Each number is 128 + 24 x the weight over the matrix's rms, rounded and kept within 0 to 255. Layers, rows and columns count from 0.

# layer 6 MLP up, 320x128, rms 0.185, rows 175-183, columns 0-127
[[169 123 145 123 109 108 134 147 183 128 153 153 123 119 150 138 150 138 124 150 113 156 128 106 163 129 118 123 126 122 124 108 122 165 100 122 142 111 185 164 100 121 118 122 134 158 131 158 118 157 179 134 106 147 148 183 143 141 120 137 117 168  95 129 136 128  64 115 147 133 130 140  75  98 138 179 117 105 176 148 149 188 146 115 149 161 140 176 154 135 112 129 102 108 115 142 150 161 157 119 101 139 127 157 175  77 134 102 128 140 131 101  61 127  90 135 125  95 122 130  92 155 110 125 136 142 126 147]
 [177 154 139 136 111 113 109 125 106 135 131 111 158 101 175 130 127 130 107  74 114 159 146 161 133 115 138 139 149 116 155  84 106  97 145 100 128 128 174 154 129 135 148  96  90 142 124 132 135 152 152 162 121 133 108  93 142  94  71 129  93  92 119  89  79 122  94 132 107 101  96 183 134 112  81 138 136 144 106 102 105 127 106 149 101 139 168 144 154 145 160 109 127 159 122 121 101 148 144 134 128 136 142 114 162 115 167 157 128 134 163 167 133 114 100 161 136 156  98 147 135  87 114  83 120 138 151 151]
 [123 113 136 129 117 157 150 148  73 103  97  97 143 145 122 129 128 159 142 115 148 133 127 127 133 106 139 115 114  90 125 153 103 124  93 121 156 165 122 102 133 161 124 148  59 115  78 102 108 130 121 119 134 145 144 144 129  88 132 116  79 105 109  96 131 134 115 129 171  99 129 110 151  92 138 143 123 103 108 126 125  87 117 122 131  85 193 113 158 143 107 160 101 137 128  98 113 129 137 120 136 119 175 119 122 159 122 121 115 123 137 120 119 130 120 164 146  86  69 158 160 101 132 118 119 141 151 123]
 [ 95 167 108 140  87 132 104 121 110 115 121 137 126 107 133 138 121  91 121  85 126  98 155 128 141 131 139 159 140  99 162 152 104 112 163 125 102 159 109 130 149 114 152 114 138 139 126 103 133 121 133 161 125 126 109 150 120  89 136 149 153 131  92 134 107 146  88 114 153 160 116 109  88 123 166 167 110 108 120 130 107 146 144  77 161 134 118 165 122 116 109 155  80 156 135 168 117 118 128 142  71 128 148 156 111 135 112 130 145 103  98 119 107 105 115 108 142 155 165 129 125 176 139 104 109 130 123 154]
 [142  98 145 176  97  89 114  92 109 142 171 135 122 115 132 144 143 149 138 161 108 134 136 109 137 110 122 117  96 154 166 145 118 111 163 118 132 156 155 132 117 134 148 151 173 130 139 111  59 157 103 145 154 135 175 137 153 145 142 163 159  94 141 132 150 168 114 100  74 184 148 140 113 120 130 139 109 130 119 157 114  97 137 118 118 104 122 177  91 148 149 127 110 123 105 143  87 139 133 153 146 142 109  96 105 138 131 123 155  99 114 154 136 122 154 127 113 119 101 179 160 117 121 121 115 146 135 143]
 [107 121 112 108 134 136 122  95 138 118 125 106 136 124 158 110 178  93 145 173 114 149 133 105  98 124 137  89 114 102 103 109 122  93 119 110 129 135 124 135 120  87 115  87 163 156  73 150 145 103 127 141 104  95 113 160 139 123 103 104 158 143 137 136 109 108 134 128 140 178 156 146  83 111 138 143  53 105 113 148 122 115 144 157 102  99 116 134 161 156 132 108 134 107 112 134 167 206 156 112 159 146 114 143 118 121 147 119  87 144 146  94 181 135 138 124 110 102 139 146 143 147 128 160 108 112 115 109]
 [143 138 112 167 135 122 140 115 112 113 103 121 130 138 157 166 112 127 132  92 129 190  93 124 128 127 145 153 120 126 139 163 105 112 146 131 146 146 156 118 124 127 133 144 144 142 103 161 159 124 107 148  94 139 144 134 123 172 141 121 145  96 110 158 137  99 124 115 114 134  79 116  98 102 103 133 123 133 136  89 162 125 185 118 129 170 157 104 127 108 104 123 147 186 154 121 140 138 109 149 161 114 130 103 123 137 167 121 123 129 163 168 120 127 104 127 114 147 122 121 144 125 143 136 126 117 126 162]
 [ 78 141 158 133 126 108 103 121 154 110 149 144  96 139 119 109 133 165 136 123 107 124 122 110 155 146 132 148 119 150  93 114 100 153 151 125 111 117 188  67 134 150 125 141 107 137 142 159 130 117 122 134 139 136 162 136  94 121 141 141 136 113 129 163  97 107 145 157 119  55 134 105 125 127  85 145 138 115 154 124 108 137 102 157 164 177 196 114 115  65 116 113 138  93 113 129 127 113 139 124 115 149 174  87 114 113 142 167 119 143 124 123 185 142 131 119  93 115 147 164  93 120  87 140 135 132 143 124]
 [115 125 143 126 173 174 121 154  97 123 124 109 122  99 113 114 156 144  73 131 110 119  50 161 156 103 133 153 138 132 133  98 128 162 103 130 114 155 127 111 122  92 139 140 131 149 136 177 132 144 118 140  64 154 125 149 101 178 143 123 106 158  98 116 152 133 112 132  74 119 137 167 120 139 138  93 154 124 157 106 138 107 140 129  87 121  96 150 148 122 106 172 139 102 122 131 101 135 109 178 120 119 119 143 119 140 154 116 121 108 106 161  79 124  90  83 164 148 161  96  99  76 141 120 125 116 147  82]]
# layer 6 MLP down (transposed), 320x128, rms 0.107, rows 175-182, columns 0-127
[[126 127 126 129 126 128 118 104 111 154 133 130 134 141 189  95 165  79  88  96 141 144 172 155 167 145 120 114 133 102 106 103  82 120  88 108 138 130 129 136 142 126 101 119 183 130 118  98 169 139 143 106  76 128 108 143 164 154 109 147 136 141 119 111 107 148 115 173 137  88 113 181 131 145 150 169 156 102 113 140 105 138 150  95 125 110 130 108 154 126 107 159 111 116 161 149 120 150 108 163 112 132 124 119 103 161 102 132 156 156 127 152 117 124  79 145 144 128 160 115 133 141 105 134  64 131 118 179]
 [143 131 127 110 134 150 107 114 145 134 147 129 102 131 117  97 191 119 104 184 191  69 113 113  97  87 114 149 108 117 127 157 147 135 133 126 167 116 121 140 151 132 134  95 150 112 138 122 110  95 129 130  95 146 159  65 143 136 157 108 151 121 152 160 143 118 141 143 142 112 100 136 131 113 165 128 125 138 117 111 166 140 115 130  98 139 152 138 113 127 149 143 155 146 121 102 139  96 145 129 107  97  98 177 127 117 158  94 114 136 119  77 133 105 139 118 103 153 146  72  93 128 139 128 108 109 185  95]
 [ 84 134 102 123 156 136 149  85  80  79 134 105 139 120 156 129 124 137 142 119 125 128 139 158 145 120 144 159 116 130 118 121 154 152 147 114 135 138 102  98  95 100  73 130 128 186 118 158 106 122 149 101 165 133 176 168 135 123 171 115 113  93 119  87 151 111 140  93 122 133 171 137 149 132 131 115 155 146 145 148 133 136 142 114 145 138 153 107 120 114  93 140 150 175 117 123 148 155 139 141 140  91 132 153 139 105 133 112 127 136 141 136 137 147 147 127 138 118 114 145 107  95 160 105 167 152 144 104]
 [150 136 139 147 145 119 151 169 114 115 124 128 137 162  87 106 101 141 109 102 168  88 147 121 134 150 122 142 146 145 123 141 126 128 109 118 105 120 135 130 132 174 124 141 115 125 155 142 131 123 155 161 127 119 150  79 173 129  97 143 153 127 107 176 141 125 106  98 108 144 128 115 128 172 193 134 116 111 100 150 156 182 142 165 120 114  97 168 169 106  99 101 135 133 126 134 157 126 131 130  98 118 127 126 111 135 101 105 113 111 158 138 145 128 102 139 119 119 132 165 128 104 103 155 104 143 112 108]
 [137 136 135  99 154 133 128 121 138 148 166 135 107 141 150 153 188 120 143 143 131 189  90 144 127 171 132 143 126  79  92 167 170 135 124 131 114 132 128 139 139 127 163 143 100 153 119 111 111 143 129 122 101 115 137 107  75 135 126 139 145 110 101 139 152 129 137 112  94 146 110 124 156 170 126 115 126 146 146 146 119  83 126  98  92 119 135 163 148 138 146 160 151 118 135  91 143 148  70 141 123 172 122 144 117 123 117 139 112  95 124 117 103 115 153 139 120 111 159 160 165 154 112 141 160 135 147 151]
 [127 108 139 135 160 129 102 134 169 157 137 129 129 127 131 122 115 119  80 138 169 175 119 132 160  90  93 163 109  86 129 128  96 168  89  90 124 161 158 123 106 113 172 105 139 170 154 129 102 150  99 132 120 110 101  99 113 140 121 117 109 154 150 102 140 132 152 130 121 165 119 105 108 154  84 128 148  99 125 142 120 143  96  93  91 134 134 125 115 128 133 119 152 133 118 130 158 164  93 149 146 115 119 148  79 125 162 134 144 153  98 148 142  87 125 119 117 113 126 158 132 128 123 120 164 137 146  95]
 [193 155 136 122 126 147 161 109 106 162 105 131 120 120 112 116 128 123 139 125  77 157 138 125 157 139 182 148  99 115 150 158 103 124 105 140 143  95 153 120 148 140 114  85 167 153 133 172 100 100 145 155 109 123 178 143 135 142 142 122 138 146 125 123 152  99 111 128 117 103 137 139 146 169 124 156 137 143 133 124 158 143 136 134  92 143 166  99  81 106 102 102  86 136 170  85 105 117  61 146 167 135 116 147  90 153  93  93 130 118 118 115 149 135 126 147 126 139 126 108 121 113 123 121 140 110 116 116]
 [168 130 124  87 115 135 142 156 139 114  76  91 141 146 102 132 116 143 136 130 121 101 133 146  81 117 153 120 130  98  98 131 114 110 128 122 102 122 127 170 137 118 110 127 121  97  83  85 145 122 103 134 143 127 106 171 131 120 168 155 105 148 128 145 133 108  99 115 150 140 158 143 124 129 128 131 107 133 120 141 135 109 110  88 128 122 129 133  98 121 134 165 148 149 141 141 153 119  94 115 124 119  51 111 118 128 127 149 110 132 135 141  98  97 105 100 147 153 135 132 106 156 122 132  81  87 156 104]]
# layer 6 MLP gate, 320x128, rms 0.172, rows 176-183, columns 0-127
[[122 137 133 119 123 130 113 107 172 152 116 126  78 103 174 112 128 172 177  94 115  97 128  93 147 119 141 150 136 101  66 129 136 111 112 144 130 117 129 139 130 147 123 123 126 101 104 165 123 121 136 144  79 144  91 105 127  76 129 173  93 125 129 165 153 155 170 129 123 119 131 150 118 127 111 113  77  97 153 126 151 139 102 133 100 112 121 115 137 122 100 153 152 120 141 166 135 150 119 135 173 108 115 169 148 149  98 165 110 169 168 176 122 118  83 135 115 106 125 133 120  62 119 100 120 134 147  87]
 [130 104 116 176 118 110 130 134 116 112 121 118 146 102 108 111  58 117 141 103 151  67 134 157 158 131 136 141 122 143 138 137 122 112 172 148 151 127  89 124 128 158 133 135 133 118 150 133 153 135 114 108 139 125 105 128  80  73 146 144 143 111 142 117 131  77 125 127  56 106 102 120 155 139 118 133 122 110 190 143 103 141 101 142  89 163 109 144 113 125 117 156 109 143 118 138 114 111 111 132 131 138 149 155 111 116 106 108 110 121 134 136 123 140 167 155 174 134 151 151 117 121 153 104 145  75 129 140]
 [112 107  99 123 165  91  80 142 139 117 130 143 129 153 109 119 138 163 133 132 115 118 160 133 119 170 132 104 147 136 133 107 161 122 127 184 133 134  90 161 149 142 151 122  95 135 114 127 169 157 131 133 152 110 120 102 160 135 120 127 130  86  71  82 113 118 137 129 139 177  73 165 117 134 132 143 114 111 115 114 123 151 135 117 156  87  85 138  96 100 122 146 130 146 100 165 119  88 136 113 113 159 104 170 129 104 172 139 132 148 121 116 153 147 145 112 118 115 152 120 143 127 158 161 171 113 163 120]
 [126 141 126 137  99 154 135 119  85 138 113 152 118 162 120 109 159 109 140 117 149 122 106  91 140 140 167 141  92 146 194 135 150 110 108  93 137 117 131 116  94 184 120 136  80 126 135 137 112 127 132 127 139 100 146 120 137 141 128  83 135 130 111 163 102  83 102 116 135 108  87 139 157 108 107 121 120 117 153 147 141 122 134  77 127 208 159 108 100  97 129 105 131 122 113  67  89 145 114 124 125 170 147 121 131 139 162 113 139 105 141 103  93 121 141 101 166  95 117 180 168 138 143 103 156 155 152 135]
 [ 84 166 155 122 121 122 134 147 151 113 113 146 168 136 126 152 112  89  89  99 147 135 134 119 134 106 123 148 111 100 146 135  92 132 139 166  83 111 180 128 156 113 108 112  98 109 142 132 137 123 162 153 112 138  93 159  82 177 143 102  86 125 136 154 121 126 134 112 147 132  92 139  70 152 114 125  79 110 131 144 101 100 107 113 123 147 119  90 127 121 105 100 153 145 103 121 117 144 128 123 152 143 135 112  86 116 103 105 142 151 126  99 170 116 108 123 138 146 142 149 126 131 189 154 150 175  99 140]
 [119 108 142 170 138 148 146 137 120  92 103 132 128 117 108 111 132 126 107 105 137  98 110 191 159 170 156 122 132 134 101  83 136 109 111 142 119 102 147 114 123 126 148  96 119  97 161 113  99 155 167 127 159  95 177 132 123  96 155 135 119  97  82 141 121 116 113 108 117  82  98 101 105 159 135 146 119 147 117 119 122  99 154 101 170 113 119 119 118 147  75 149 108 122 129 142 163 123  85 117 129 123  63 128 100 132 121  99 131 107 129 129 120 142 119 160 154 129 193 135 173 116 151  93 121 158 112 169]
 [133 126  81 130 131 156 126 111  88 102 146 128 129 142 154 163 121 119 107 133 103 118 120 152 123 108 158 145 128 167 157 138 108 143 119 143 109 165 106 116  85 149 124 117 117 147 131 109 101 119 121  99 183 178 118 118 146 118 147 104 153 156 108 162 115 103 114 135  92 152 140 145 127 121 140 104 132 128 104  80 114 129 118 101 138 135 101 125 149 122 137 103 148 167 132 123  90 151 112 148 138 143 145  85 119 163 126 129 141 117 107  77 129 112 150 109 160 150  90 108 157 147 186  95 128 107  92 110]
 [115 137 120 170 176 154 123 109 142 152 110 156 102 140 158 144 101 147 142 126 128 113 117 123 121 126 148 122 120 109 118 148 175 122 122 140 148 177 204  83 144 108 109 161 152 123 134 110 102 132 143 123 131 119 117 126 128 135 131 161 109 142  91 148 107 151 110  99 139  73 142 149 122 133 140 121  85 141 158  97 157 125 100 167 145 121  73 173 115 164 139 116  74 133 148 134 124 101 122 142 154  97 120 158 104  96 138  81 153 134 165 122 117  87 140 138 124 145 131 155  97 114 101 204 167 118 147 135]]